python train.py --vocab_size=8192 --activation="squared_relu" --init_std_o=0.00541 --steps=6727 --dataset="wikipedia_en"
Each number is 128 + 32 x the weight over its row's rms, rounded and kept within 0 to 255. Layers, rows and columns count from 0. Numbers have three digits each. The size before them is the row's rms in percent of the matrix's.

# layer 3 MLP up, 512x128, rms 0.152, rows 0-108, columns 0-127
113:101128132099110100155164107116142118021136137145137104173123125142167164137170136109100094128095181118127147085210153115159125138081144107143166136144091100124149098092121093127073137122137144190129080088052118062130114114095104168071123096096158088158150207199102089148104103149086081153089183103135136143152116171126118159101139097152143111130170139173133168141094120133123153172173
100:133098115172044031153082138122104117128122127097188165097160116078068140116106146134128164094195100157120156120204177144126141077138101124116120146092093111137156167095105082161155130138110081164081134166133115127143168144128147128103104140127234119167181130159149195141070144086116119195108083125147113121128086132138121146118177162114120164114118123147145102154166132121105104130094
100:169176127185152122201110081137125097157159145117175119110146135112176148162102098153097162110131104056151082127113102111121137146091144119153068153154101123100120084181056164060143060119179138154165118143059130128133115134098100094125106144139185118101154108115116113140133116073170167176178118045131119064156175110130131167122133162104154101130112105153126112155143111109148148108206
092:055199133185155165127142110099147095125111104084188116101111141160101075152111140147130135121132123072152139060147110139103078120138159100123048121149119093060145116150137125073093101143202103129157057128146104094145132128113138126084122174122131133108124172120140116164108077056174130166105133170143114118078166107082095176186101128150157098154203110134148169162110138129148131111154
099:235133121128082119112130154153154079109140078178162134151152067121111111108126094116149158129156129114148119171107159138123088154119164112123131085202120131112177131189098127145149088114081157183074143106117123108098109139110118163108165113106089150118155179099108140109036143093148083144140052102140121064169169117145074127088139157179127136076105140138112138172141101191146095158130
098:098222150045102134152140115134095112114114143093156126131132120051117209119153148131146134104109120108102100135109158131050084105116119087120080146084184171081166158104142081107141112139085115225122119152083155110149079119166155148123161150088161143122144158204157184110107144165154115113137150140122110153114174142097104165125123139102086131152145168125141087155107183173111125102100
103:154151116151065151159164117171061105145167117138161122137099180142118147126156091090077107102103201101151131035137121151129097154176113121072139152168081130176138153120139092071131108125102149111138169158107119112137092125104062157071092109122136131117076109127113103069169159096109153141123095205114149105125182166131136151117134127124147089169153118098148073177123153166074132198114
099:178154081080112157110150152116104123125107078177154107147116130136158135102149117110083139192119104120123135070138101187138101142097190140104152118155161068084125144125121113089131067135116146121156140098116132126156143123148103121134081108088119119115134076126091133159096158154109183146108166117085116090073181197161083145124124170241046084104185120135139126151193145142107146139175
100:159119118080122129148116134135116033131105105115138146125152132081157123092217146113122145135110130137092150179169139145129164118215116179115138173162163157138168194098093133121120164112078113158123143075108140158155159137109109114140091126096134111167135099159146108232060151117066130109168123118116127128117185106119130098097136171133076088142111151142099133130119186085049145171107
119:194116075119083118134128135125142105157117109150114166145101138068097145081168061126156119142154132152078116097168157139116098137202096154106137167152093114142083142129057146173144101132101135119065112094126168131131146116182089145106096114188150105148140079110178090195132158087107048146145073060120137134103112129136103147131162201103101137065115136130121170149141176174106129153148
091:185138146172065045137169106152071138133178136154145151149141128090089130042148118129189159100129172116122085068132128102080176062093095123130138139175150180152141091088089134152154160130143092162130156131135100129055150099182101122118129105179141121156108133159155119118119141083148169153162047063145124115098105092131135163136130136146107164120119111088141112190152179146121134121117
101:124140103097140083148118141103110135174193156147093158103084108080099160080193137139119196105107085151118095119122132180115139153147091133139114147137098121097118129108055139142096157172053134107121114196120207093124123049151084106130157136154106096080151152095145137094166119138155145119131109103174173140155174164141136094147154169084089069154173056140146148126079147169107160141136
094:172174158115087163119171017080096138069173054113171115111125142096112151123099088111141067151158165143172145149183157096073131132110112094134101149090157105126139122074151084126126183127146135198151149117091174113099087153157121102131089077153162158108168078167120147102145111144091123129134128147189162148134140121086187137131097144076164109129107121146132081160143147142091101137153
105:111136084081148114116142108145109131151185150082114111172132136124165149097184154145082110206129113136133134098171165098103091129148089218160128130098139115042108118096076119138084163150093133132113143107088165159129118107149036121112061149216084136166169123143169127166119083144087122117118136113112146192095111160141140112107130164080136109107138136098143141125189139183120111168156
103:105115159080112144148132134156134108130151106101160161090154166135131193097163105175105059143117176112083075144206130165122075153118142157151130142146158161086051121132141106092140087132214156125102101130138158058138070131102125129117141122099135098114124132099095098125132179130097159119119140112128164109105160121097136102148150184120123132103081105162126165103229127019111127143139
103:099177137120152115111134149101130122034140125115139146103174188153145120135124142154106144208188099092116151105076134113120144119131130148119137121179109152087119115170081166144154125116101127112092186120154113187118101131140153084122114118122080148146086111107111139139171067092121110125194136129100103112152194115103179157127057132105108200101235140096117144155160140102127103072188
091:113094089202083118130136104070151124080138157095097143077119195080190130100097164166104145090117111149102146149162117154127125110117089131111141115096169133146108146156082109141084054144164134134110086141074149148133102128101172138147088078165165176165146102150165068129137137159121099125134148042108149143089092109161157149193104187100188122146153082115141131183150150100158116145171
120:179164106132134123135094111103121149093194124100139115174099141088154118131131130091148110173154153138121097107134144115077089116134130138121071096125094103140154149119080165141118136132108148092129149138153183152110128104198058134035087092163156160085138058109121196155134147147113108119117101115192085074186161126123150125131135150080194069115153088171125113112192118155116078178170
083:110178112093108144133074118131125103132114119095150144121139141087136135124132135154078092122128092135042159130111125100140113121145059168090105137079184155128131141124128159143143111125108112174070094107060147116118177118136077110109129144170153159148158085125119138164076131146113088169130137078115155109090183102159170115144032205167119139150149102162130145142183176215133128191180
093:113092167089069139129074123022123122127117152141170163112162136132144139139139092108083103156112198108130144120139170104137139100154067153123169094110120119075152124160097111159097133146116090219138119141099180100083096075099177137128184168112099191167173166130150120137115161116098134161109102098141123140139126134090077125171116167134179071077137139147135160186103065136123142145101
106:141155130177051095165092109159118093097147136074141169161109132069107119154143131117154168144191116134171096123166161153117135052154093139130106095138178163165121168133152112136142082163142107150101159102139133134080072102099120103080137131109124132105140075103177168148135075113091145122108131145171075128150121121101192183096076159145093142118141103162144146171082101098051122100210
101:129116117123112127114131119153111157117135090096129094177190103103171163160129065117110089110126165119136151083077079105118131130220106195086052124209143093069134143095178155094096090127090140121150169128106163111110094117167090104118097179147160152140122147128064133132166138127115129131107085110122147159217157140069133104141112184089133101116156141108139167113119157183097128155165
102:118081047167092120136068135179150134137153124129100164125123144087101160150166113112194162139093126096128152113046121130167127131238093160110147116130126138066138116073100107106133146135103103116136143108076135108131090144148141167098133119130155138122135133093166152128100160121178088154146092117087116091107194134101085070198131149132135168145102110134136159204114145162078154087189
122:146186122141173117098155099067098189112128103095139133166172107118084152145150152131158121210133129103062143086138107099089096120099108147136116130134154116109117162154086116142075174138146122121109095164089123099085103085139150110126137140117189074177120113159074180128115114100100155125193108126119118106155192104130176139113137128091174066165241101132152120087105186117134099132099
115:160097136115107123173165108124149150127139138074145148132122126129092093087109087124136177108176115132126120109113081122092089124180133225067137103194168111086077111152079128133192166126144117135127136060067112128070125133169111115125135177227115119126142113132111113123080062120119112120121110142136066202115155142158151089203148136122086165145124143152133111135165144178111094151130
095:112120097088145150125152138116112061085148022093151144184134111132139163106207112119139115153164139147159128140124191115182086160132158138122081119140116144116143124139134080089125159140133183099132092097118120076124124140188170156102036043140152093142120127134110122179079119111104061194150134076085138120133130153143083118127163101100153088117171128134124085149086116118139108154174
118:198167090122143143135181049128136125117192136103144147149127129061139131111135169148201109120120125122131100123098122113081162100122127148125089105110110107187126140109132126144110172130066096121137105170138147139122132081083128154124097075139104158183147148152139136129131076106099160174201158123140131116162085086155165145101065133110133187125153003131129176123116110132073065135116
098:111123104193120107174093152151102103164134141174126162144130130114126105101148075105120118139123134102022167179103133073107129087142170142104130178102154103167190183102129143123136175140124092121121126142144110077163099115114135132184101170104114131159142137114089110189085075127109125142203138140171114084088127094171146117186055112121115098197093083132149135136120121185114124183174
030:082148119104115128164058098153099096135191108114163182127145178094167148087110066127118142138139172113072068117155104156078091114165142173074142160167132105130111162130121166102112126216111112181120118154131126103121102101125103129140085096199160172155143088175126132170069112124097118157129079130161127114139131161108124161169096159136150122125138086169228168162155145137146116122173
109:155149148164125129122110034050154107095159119103157129132088140127133145148109109106115097158204222118120118101157164103086076138148153106142051060139131091138098163147143105106094155137135121142095155073110194122103094118124131137093100126160164148100133106139171163132167112152127104112102123152213102097135106152140103135185110129085187129107135106157140152159169159162108066165173
127:178176107138140103108087101093138084158145124085134159141136114160167097104142118152120167121145079145162085111167136091142174115078104134069095174163194073113127200105137166094088083179173136131130083137129159111099119104126112174115045156143134158183089174085141123108137080117101149111167098112183100097097126179152098149196140206080153127128164121108148115124116102120121106142150
119:159095076155123184149165087140148044094137150112124113128122141099145138162140123155152105157077134128104156136050078125110103146100146201075072101146121133110096139098141104113142093180145146151115100125147169080189119087091187128148114096161130132153143137163138148137089095136067130152165143135123102091116102134149062101116088123105148106102097078100166183176102179138098109195201
092:129114058124164151154132128137140107131139124127086169144173150164189121107141148148130089093109129088121078129089133087134123150128077118092117105094121141129092119093139067062151103187163134099165082139093197122104117066109176120133110114159150151184127115110196134119137124061128127167122105088089143102136119207139154147188132102145152161112111108137173233164083098092106113166162
102:126107126107139083087152121087102146113151082094132125082122140061154207087159166127131079113130111155140131166167102168135136136186156138145077163080121082120098182103145086117137110128070140113104125173114165110144094124141120168146074095116103122142162122147182154174105092130098157206139148121136154101151118168100151064140115129103102074102192116162124121182071152137132125153231
112:130162107038056137116150111145148132138163091073188163105111186060127129119140142140137169116182078117143066048119087112139141160101102131160134114157113151142171152070127118116127123138078170163116157128093140122102054132104082142124109129173121125119106087137113187164155158090126133118149105128105176097118181161108110094134167128128145095075200136188137099113124134092068115161124
109:197119157147137169145103036108152116106159108092120155142127124079163119129103136144146116171165178111069111117151192083051130128106150162136111071163198142181092172083151099134096157132133121161119115105091156148103110109048168189096069075175142178145112113166111191135113078123112148134160150170144093101127095120118147145117126141101130165158121089125138140171119132142107088114157
117:122136133130112109115103095080080088141133142072139131109129186111096134121142097142148085163144119155171111149165159094099070126098154134110097145104227096082050114112137128133140067144141117170148144130128094120158195130204081184157105172183149133122142075135103097165079111129113128104132131166124108147101100128140182182134113155078097121077173108154140136101133137157096058119199
032:160216125116084097165100077119075131109149135085155213165168182143137163143155127117120126169126165065080138114100146214122110086124119151077108112130156148076097136153119141130097138173121125128107087098129134113115106106129105155095148125145145123160101078132152153159081114078103103149142120137192110109133168140069130147151077162125128108108173139147203159112202152144095066129172
121:097114098098110123152126137103149060112130171124116119170135155106179151057180094140074122164171187118078115119099127124132159137149105148070155132168169177089055162072112089157098101146170136134118133095071178123105132082089150114118082105127102088133101147196139098128138096140161097189180173085119116128118107120129199133159153139137126096078146116098135198178113124135168132156095
116:097201150141097092157053110142133072122162131114191183098074147105155113104121097167121076161132139132075096157151085148110146084094127138149071111135145115129122163111169168137110087136116131173109097120131116139118100096168142181109124124186172158137126129123116164146092042116122072133227137121170144072106143107111115122111140129087105136159146112201131102112191145157106073156147
104:104144075172120117120081125130063075135188068119171110180125089110117125151113137151201148137139156127142111157182092198123110143147135084127116083151112061143131151092158160149162122112124147124126145107159159102099080139194124110108160106153150126096170124128098152132149105102189136128148155141123091089132206098127120133040133108129169118108096079156113173104220113165126105165171
120:122153110168101101120065156130120073107139128120141140179122182096169117096154104102120110166127140125107155086097151111127116127147093137074083171168145126143107178088141125157098036162134134124090120113114199119130108119123128157115052144142121158101108149164140103193136106159148072186208130060139073098120117115134139198130122135151108095021185122109150151130126146123152116149099
112:163187162117121120162049136120166077160147098150203145099128143114098132096106102125143079156146205121108122174133115139120144079126157085134129114097101179131122140125140169138098069131104126227079143152152114131130030134141152154110149100137158175104156157176103142157095058114106087130182146113146124059121122099093157137098107182105102136156136114145133098114147132169113070160135
101:178175105109103132176114069133111098083151142097168179088161130088104103114125120124111106199164169109067060098145148110115124111121136145108154101108133171145138149157136097135085133123151118185127136137148081138076125134149127153128139139165112158138118134125137232132086109115057147098183122165217127048121097098117095119100137151123153151145185141219133135089121091125148095149147
113:109172074129142065135095106156117129129187114077162137189129123131144099134135112152075085186121129125122059118205133108097103088117071117129085158147186122159103111110158081127116107166158139121141142092135163112131097075160132108080124100146095177114107155152184095109129135059115163116189063116202115132147162116125114177125109120162155096113132063169148162168106137121149134180171
086:090165103127063143192048153152162160132102124157150182141192146128122105157155144129098147146139118082129102115129162127124143108165139074010141124153127167115120177155151109074116048150121078103103137118131100095102087125131083106124123097076160183118112069151128134105130158162105113121129139148114113151084172191100084125089138162179169138159123131130134099163138108143133150142051
086:113207070149165106118126144090106060087133143107150161213117197079100186076200176115172082117163099120124106098127161131117138101088079114098146158110129154096141143133068128153113101160111114193102096129128128099104120130151144186112135112111144128140185116124152123116165169160128142172117126078140076130102151109085088130103127210092110140083113126126163088124114075160147143142089
101:127147078110153105132124134107172159098152136152110148108105129131105196092148077182145109124126133148086149085141203181118142105174063114152089130134129020117118137126063075168135170139085129133069112158098173096127131127159072155096107144158133106158139096138169143155135153103188122105130124100125123160096157165115174205168104168089173151056135091105128134165081150135120122129108
143:145144079166118117131125088166071118116167148070157127119127186047157170111133117165088096082124131116146142121140136066128147122116100142104098127161113132047099154145130097067134074152166118182128067178135164100091143122178150135122110125157154158190197160114162144100134139080102122162117161129117131105170113150128106096196068113087146137063155110133159136116101133131100046125162
102:172144102129106086174091136099041159133127106109121111158118130110137114097149036116152082179184111148149117137158125098132103139160118171125154115103127120112149098142108115112114075131084151106133160111114116096144137114168109110142183134116194103148105191115082189110096092148062134129099159150142163067175185158130112129144130173109137121126099117174125199105118151140037112214114
107:165112111124123119153145107141092150120133151110156120129095086105156107165103147110149126190122175091063095152087127126123147067198102150090132079085102171147178148143161118173116157155140046113134126156179114119168124031125111154137133129138106160165165139121152141217109105121118131119120147107141082108089095096154105118215089116124136118090136101127155188088135111165149105219128
098:208128152092167118135142137105119093038112143130138128155179135112091117076093110142088092164167189135101117122147141123130145113106110169123131114127153157015134113113083122158059093131092118116140175120079130153115174094130084139126101146109177123124169102198159165163140087102145086108185087083125145132139145046112156132173149117098134085096141117164141148159114153161154090155096
090:170101109202131122158124120158142162110134085126143150093160139127121130097096037150201197151120113072124120093120109168128117145189163109111116138224140141165136122111085163146146143123134157115096145106147165140080124143092092120122073115156102158142087112071082098116095167139111136110152085110177109085109169086106125155083087129161180181088133151168114130163155095058172116127144
083:121121114166130190148160098131121096139126101068155138113165126133139198159135091112196143172127088081104140128119134127131117096122170115146156097166138071158104150067150109032121163153163067150083115072055139086169138143144120125058116159169135133159117116120112180143124167107151118136075093066120167166129129093157059117125108153147127157101124151189160136176139140109104113175159
087:162203124112163146120150134093110182143110117157181120153159120069143104079129119103092057188103142106111118150181091118149108133137130092156072112132190099144130080076101092168135138125159133088142107122112109094131118153174128166110094142131112099176206106125096136108096087120094100119154084204203150129208190145130163152140118147106126099160143067136124153110124175129140125112179
096:148068092139144196156118099162163094152128094079123108182103095074156119181129114144160172114110149126117110178137181094146159102178125113090141136108142161092153073153156114131111150141129113168060151121124122125129067130160113175162137076137144161149133107130121108108063105113115149141161111123131139129111162109120191059116081133154115156152090126171129139216086079168125061213149
099:147100168148085117194155138115156151093174091109164115172127153167084173117130130097103144167106129053112145095109140153131102099181153111109166138189112096084134098175123148047113176160147107093109089117095108071146143128161055125105111149190166147177111091129125100173163170078127107123148133117148115119120098120126099158077075147159151146152130116106162116077093194208107139140124
113:157116115135134056136145132117113106121119123149118219138225115049111117163184134200166154127181119138160104110100175106046132126149113140146129114117187154114130048101118104142100132123183148158164098090168130138132132040137137154100109091111144139108149151130165152142082162072102147175079120087115127131170142146090114150116102190167146157079099104125126131135160119146130155128133
091:159242186134142122134143147104117135059122136118189109122089163143162134035129136118070127193153152030132107115121157174163136145094134098169120115170115106125097109070125143139124153116145147127120141145157137095109115150119120184101104086091122109185109102173140131165118099100123158183125089123141104072183165142113178163123099095147143081105157091140117105106126135191119139089117
103:204128098144096139109173112122091108080161100185145134168107118127065155113147151174198142155097123102133158155080113165146100128111156100080087144148110067168133073197073149086145111142128121106114142164083195080059157150188135165073113102132119154148121147173099133160130152123116121141100134150162124092142198148158099150117098122109134102090143084113131105181141144130126123197081
110:128148141105127091149150121090073156162180150120123177135125143141124142111128140157097171123164090129128124122165135093135101102111188189116139079187099082137136081177091167135103158146086108137141162083161149101036087106084118123137130140176148177129107091128153073169090128083060079092104114086151128167134168155162156074161174111127155155174106095208140153128090103171133099116107
103:178107112137073119111082143128107110078102147137177145160124102125176094159174110092115116090061110120121173140084119115055094105173115191120085136184127133119157200117092153135152134119137130094137133159103112176147146089186136125085157162118166136114101115159139163150061182133128123140184099088121085074095168135152072158139120124149162149116152177141130111220151132202108134107133
031:143146082133099124157099080091106105117159118122192143164185203097142160097146087161099127159146131093100081104113152144133116129102107137133077108169156112101071136117088110098093118150106105178139125121094136123085143096096135195078121079168146166148162095104131150208089118083094099127171088120165095123158145139072124164170042164131134117121159094143167144135119175130085046138122
116:111204126146129119159143087113112117076132150150138121154117133092126161131141107108140147127135112078075156129163156145120129135164064126128098145121176061143129096074124089078060155136090131158126130122116110073140085131170121226144128116134145097103173084133130154082183131114106130179185155134176149107173152135100078145120068097126122038141122138153133140169148231122119146167109
026:124146123127131085127102098077125095113195096117173191168178196115146174087174089179095114158121148123102099107151151174051099127132100178085120143139141116101094154112085116103095154188120126123080143096110131111097108107170083153096100097197127162143149114139160103121105120097101107196153089129158081120152154189113171141151096154114135113085162067168162130174139157190131107143132
090:165134156096066112165122116068134122172073113067153112149196108106122135112119171091149070182157111090117123135120197107097143154140139139151153084147109178106111128114101142127095153113132143190143148101077104166103101138126202142160121123111130127170127084111127198123099121149087142161128117097219135113168090100083101127104108185140135123131066112208113111190116144150136134146184
096:124145163104137127135093110134116115157154162123138165093125151089144115026109153119126110170115119095122136142191167105053136110125068174128113148126159155097121063159129179160159137124094122179113175098126165142135142113097150146110128103205110150179161122130145165177031050115112176139150096126126132073135212100080111171117101111164089107160114135135142123112126181102119090129118
096:112140100119135123130096141050132096143109211153166114120242156118137121091114142109086098143165140108112084158095115128109147135121122192114142135107191178132173105096176134168125118127090131124152129106115102165053104083154166107095131098106131133119164068126092161134088123089135161110151113121140123079175167120115111132104105133252161097126153116199150132142109127129174107140154
089:145111104106107133140120120083187094149121108132102102108156183121105090147125122106042159121147125122146167081092167121146091118128147161119108100128140120088147117099124143139146032128088126175085074133142123092123109132123122080085161216133174122087180156120133102180081192089110094149122106116064140131126161137143207106152133107173118082135158166091138124201099195154132156152145
097:083134144131068109186107141095114138098128134145152178138215179105140147108101098146178118175165119123133116089172170141098166116126096098101133129153131151147160165062135108155107172149089101137125134134071117125092111132145082100130115100138208144115132082110103180106117063151123140126118118158167138139176255146111173096118143124097137073162155130100136121130130122184059127097147
091:147166184145096127169128127109151117116205155110199120116169142176140093186122106134082090135113159069128076148088115173112126110139190122163116138120103121127059136227134122117119108142141124131148146074180123120049137119127120210160115108071120157144157131113149126106113057104118128123104131162174118093162094112136137159131081151117132170115154114132138111094167113138054077108177
096:103107132164110128149145128088136148129111087096138160117126132085168147106125116171114157107085137136132159106162161109105106132211166150142057123108126134091176174082145143109110088137143127126100088129088139131145129139128116107167118174112106162130132143126114183110047111122066095166098145098098133167127214130029151149173104160135147052121150186138121164175110115169033123163154
093:162170104157074147123072118094116079085101162099207133129135187107121126136118150106133099125123134116074153160164145108050147075091174150163131171102191090166117152158127073139080150112194074198143096101118132137068131117125171157085143131100154086143165147130117148096090171127122105149137149142167110162149114105128109156105118113058109163125160150157129115134177202137119143087170
101:178186104135111134146143104072134048089114127105134125167129116099130103202090122136128119181180184116130088147104124072126101124131127112127115098130192139085052136146161127135172125155184132115070140091166123115086175080124181220152098082137105164175107083124123133112082077081114144152147162156122086100162118102154114173147111139142076106106144103146132156118163143176128126163162
109:138120114133155127157108146123165150162164116116133153153145197129120142096154147136185122109148131133089134061169129158136156135174047152094140191135112134118124105130088188109123117179141131111115068144080097056085145085162132136112184168146113097209118093118112130164140108118168101157087124092128081134136134154109090109107124142062117137057125179104161206091090084059139098142128
111:146110067112153085175107086128159077113132104110143167165152098123173136149113093170095097199152170112085095130117153080125116105118131156129068131128195193161123222093137147132161109113107145138108146130130107161128150104070142151158091044173136167132095098147082166121107122110180131183174126149169179123115099064136166183116122132148116157127100061112110114146116126130114132181122
121:112192121163091145142100100095150139107158116095149180124143135125089155150141140115137118155130160136090127117151149105121171090096090154138116106101180120150074160163078120152134144134157123114052079171134095135048121104114109153213047131153145117182138085126157181123089098138123138126186125101119105106128194112123159115119108117092101117126139184128138051143100219091168125073089
111:160149132130144105138112114157100137152169130110143086185193119109171132108099109162089078134128165109135132136134125140106134162136129178110034086063133137124131167098138152093125105141106147177096118114161136177176098130140169102089157069195142156108174138181131140122119093111135144142116159159131045044125088131109119118136112147112209134112184090095136163143144088083059072140157
091:119120168082109112123062133113110119112132153107171137103139114083125137040120167226096077153174147107147136177220142169117081120074142086151131106098154121169134110084137071168113092121113112156128158148160100130164085148117161193158073103126136144138160147185152123175118096135066058127126114138158132118156145142051124134146105145143104155139122094192132121128129132129131131076145
104:120116134137093158111106075151153095070140124133144138100213183134101163133225132098147124204098122099081113150159108085109137139156141149147132101145148146108085101189138096119128139131154133138096048104118203105103114106125120161135149074121135107148092104139150123138082100138123188194146156105109127079110124109110172190198108131182077152113088107131140075119176137077108127134157
110:168120080138128124149133070167106146164128143122109104103119167124128220072182112098172063133173084114086141130132184144123091126052190117135115072123176094158135132145154088143156141138122132164086130131143109066097068111118091189096118101159129077117145180147196169122159178137057141134131174109120145164138098197133140130145126176147110150112098113112159112120100145140083125108116
117:174127092130125085131114066135119066089228129101137207102180137164151108104142080217156144178115097140105103150072188113080121109110138192149113136180117105116125103138137145151066089148103163155127089140189133155097149079145072169138085126141143131127158136160105125136116114095146107185140162144168122079092099099127152159101109167105137146139139096092143074120098127094120126153113
090:125163100099139124156124144144089083137105161090152113163091210082148146154133155119146167128081115123157127147071163162092139093093092131109077143156113130119144202158099107124090141142211069185084124120123188135147103094167153113077151169102197093067141146141119138090168153155160111151131154159129082141135116166073100147077143119122101138136175192136130116131146091128048114154105
095:131159154096082114171107131163120161079134125144126170120171141141189090142115104155094144216130126089108072124141168117090150147210099138079090075154124115095138173134148147063090147144069143092131154088140086117129104120165096098144136118139163184109118067103110136125110096166154119095123164150124097128096198207093178103103083162115144096156168094120150138166176112133129150121179
098:142145155148117146120090123127112143127114112086136121099149152111201133092102106157164126128134140056147108134112104147144093166101169151144046150178143109115110177055164111118081124123156163153146093116113156099106040154083182165145120141120153117141135179113125176111093122138130095108101071123172096125158145131061111122190108116129131147120230170175130093087124103111097047104164
109:169146109130139084137070113082113063133136125132129113139144138095091084140145087116137129158153181120019106164084163128142087100176164123104152146142132106140120113146139135110148124152150126138086101037180095105091141128150180147122161114120109148155150165062135099171113147075100127106223168052161149107104073148150159131150099127164082131161109063146144163168146104143110146138138
093:136120151101150130109062117155155085141155166092135140117106114086072131091191147125160149115168126099122145057129122128131076070148176078118151165090133150099119091122109101166103109157117061163090130164146092085140138127134136153089145150157130190127145097085160168193129156118054177155112178104121076075158162152128174119118084142143162188154129114141155148172127104138134049125180
108:105142098117111201137143142081102105080153122137150146116190120095127172137117109123091168147124171110135104117120164129113098143124130105130041116106126116106108093115102140169117124117231147153104113142078139145164099120154082102116093139115113199117163092132156183126109165110135124146106110153121184129080184117100148193067082188161153110019140136162118090142163160165158143115099
101:111142144146091073089141154099149081085113157124126148153118192071127154159154067148197071149125161121153093173140109114106146107152154132123157153121125152092068147150135110089093125135083084104080095122150096093164116124180143125116110131130132213153094141122118095194058077133171110100190172114101134151146140139087055114140114073181158162149090084177159132122098167129133138112122
091:117126159149108146169128123171127125133133164064206129098138132095112139133112189114180120132143122060168080137110165080095121063120176083173113120079108170127124119127171081147133099121155040219134119114166166099112103157114113143097165121106143113118168173163209180088115112151112145135117159155157099117171122119051147146160106139070109136154130113119148082125150130139093093092134
099:092088154110107136128120126216086140112141125098137123136173138111087136159126154131136157116147133128132104145076151118139099116119129135114110101146135186105119139111103090093139126133113119123160093183185178074117093129106129185156071069087091137156164124178139189149126111100143067163184071118133084131127096144087170094198111160193108161089221131097149102170086136177130072117103
103:138097139167139157158093148196144148091128172132115134137168123188176170158174115131048119151123130014102093097140133170096150147168133150133081070132181077148138128115073074085135102114203139116139116082069153136147110118144148115128121040121153108116122102131199143129108105095130079131099156112123105116150147180129125189118130152090127156076126127151146116139158129108153094123092
104:116139108135062086096092100148109116110120159092147138092195149101141202123140136105076162099155140091093169143118150132115084097153136213143097155142179064102084125102110091096124109135134062106075122154073158139129122135111155108106105159114193101163137122133092159215107135120132102178130119136138135149143126103143149193172120181130117152109164142131154154203200182154157114126144
094:131137158114176060151120145053132101134140118153133143095125127044123131121129094133137083185139160127091177142203132114131106120141119101166154098081087131174046185175116146164139119116089107125074102118159117120089125133178155105100177176101134133116199161103157097211068109164097122098143146177133105119187154131092149097112135115131161181141127128171128097180119128158101118106118
100:113130109118059186141124123134067139128150088120139146208111121111103144119163129082138086119167147149114099072100091126142109124096151078093153099109144111121119141157114072144062115152133159107098138126145158036166097139164103119171120066103139133195150101129148113117155127160098148161174160157122059126118108178129114079150134126125152087136216032160140161099115126172114109147092
109:143156165142104114198110078151086124130191106169182132104074133112171142155098049166044142190134104053158075105149145157135099144157151106105118062076133106113105136168125101100131087141095134146079138155150167060165133120096061110102175165107171137113143081155101122142116153157118164121161111112120138140141155151151102117120108147167090134076152130133152092181114077147142110111146
103:110127113115130120129114080144123121152139106093135166142115140077085176106116083157143127188165156144162137140121153161105114134158078078163058131111141129167123127130128043166131087125111146161076160135128250138158127141136139129133095134124102197111153135167118132133135105126120157096115078135167047091103094110111094197107089222133114146092111101168130071147163137144129142174166
102:156109082101122073119116065134118147111127121162118155184153102144121145123154076142123098145151139132094152075141136206151152140194075182021145120170168178139067108134086139175130134135103144081146109126104080142131147070160118108179119077165117116194106059119114101069124129103165116136152062106126168124109135175150115120090153154080130162129151106147125150125150094116160125167125
104:138156160123128134221135141134090143110124154086126094129123128037106151077108059132113145134118135115104135140149174221112141089119132157131055091102131077111108198099074106132078144131078119127145101168113157115103107115179164130117164133106124127096144120158104125096165084123130162182108136118143108093202148118137194092117163157077163100139210098167144134142117117165095100116136
092:098133087187117150175134153175128066157177124112135172126129225107172094130144139123169130142082074138105152090093112110096084133128113115100069087143101097151149216129123095078112086151137154181103115121117196156121089107138130124096102139160103186094149171159098162103110129158146161160114089101107116120130116139106092174102146143133148152117211128143153123136121066139080066150090
119:099137116144144144132102124143111067082124131106114161158129138115167103157169148106130170119128110129126154138140154114112069160140184188115135161101141092016091175107137135081133157149122111131078139122125134145145076112114161097058143161140170137168075079193127133205149106142125100132141158118111119070120106124112156158143064116120145089125165122120160162205138111145033119125200
098:115137142100105093170097125098052092083125108130125131177180149106098125070116143091163123106214137147138113121158105163149105162150095112128121157145162083140129165110106127175172149113105155071072119116174123075147124150182131160114155031089155094082180106149111190134133119105106167223181124125161135115205122131070107136125146149117114090122156094114109125132152147152094131134124
103:144157113101133145129191106143047105146177081155141121144098093068118130094116136123165152168164116094106112150121086168125123153193142127118160152119118096106147126129092168102144201111152158113075171122114200146062108133182100108055044084124103162116178071201155117122104150119134134161141104124133098105110143119132135129096129151140122144053180069119118116161144091160145149130168
103:123146087140089145171079157101111110149128129129125163131117138085103117094156139137129118175123177145141141104109106084144142126164046144014151119113079161104135131168086167173144104131162142133096121158113196146096149053158132079110113159129137184103114133153149079154071160127063077107138128054101160142108077129165171109136092164184133141117112092145131164155132156153166153184114
109:119161099121144101135103127145159129160143140055134132108155121052156139101125095199100067178142084130126097085109133091080176129096109192149076111099161169130116151088156141139144047130075138175159197120118161154146146086137097124137082079209084182143162171155150129159116095119067136119168113133123145109125156120160169186112101102162115097122118083133127142134091154154115091120159
097:155118153174105125114112116105155117118127119102179122115152111043084146133113142150075124128129157099125155142159187160159093112142152072145108125178162043146092112131094100106065138110182108132114129102116084115121116170119090147097057156137140148124204111150118172173105182140117108136106069143130153107185140117137156209134112106127111171064142135132114093224109182139171123113145
095:147160105120128074141132157125109140122112114141107165205139130135101147031182046111111115109097158131088135083106088155144146142158090110100108129199135085128086105103098150152160131128110137092123137121118153125110153138159175200119118111154122116194141125118150077110100118123148130201185100105084135109152125160159149163180117128142126107041134089102115222111117142142142153152058
107:111135148140121135121103146082142113141157151096112124147112124097117190061154060134057140128147129127121147108083119102107132127223084139095123174173209120101079147128080118135067124174089127138058123102089158114079144050154128158186100121128105108137110156121161093128147085130137134167210105078152135174107113137144124149207108149138138107071114129127146119163122146184146147144125
099:156135135160141159139145102084143118073120125169159115087146168079168118153111055147117146118167150122125137037126115086148115136129127108142142072160162124034127109147096168102114101127115150144139136115093100152097124130122132080156131113137135112130117090147188110193120085095154114108108119069068152146177208104113109138148113164159109051099116172132125131197149200140147147084195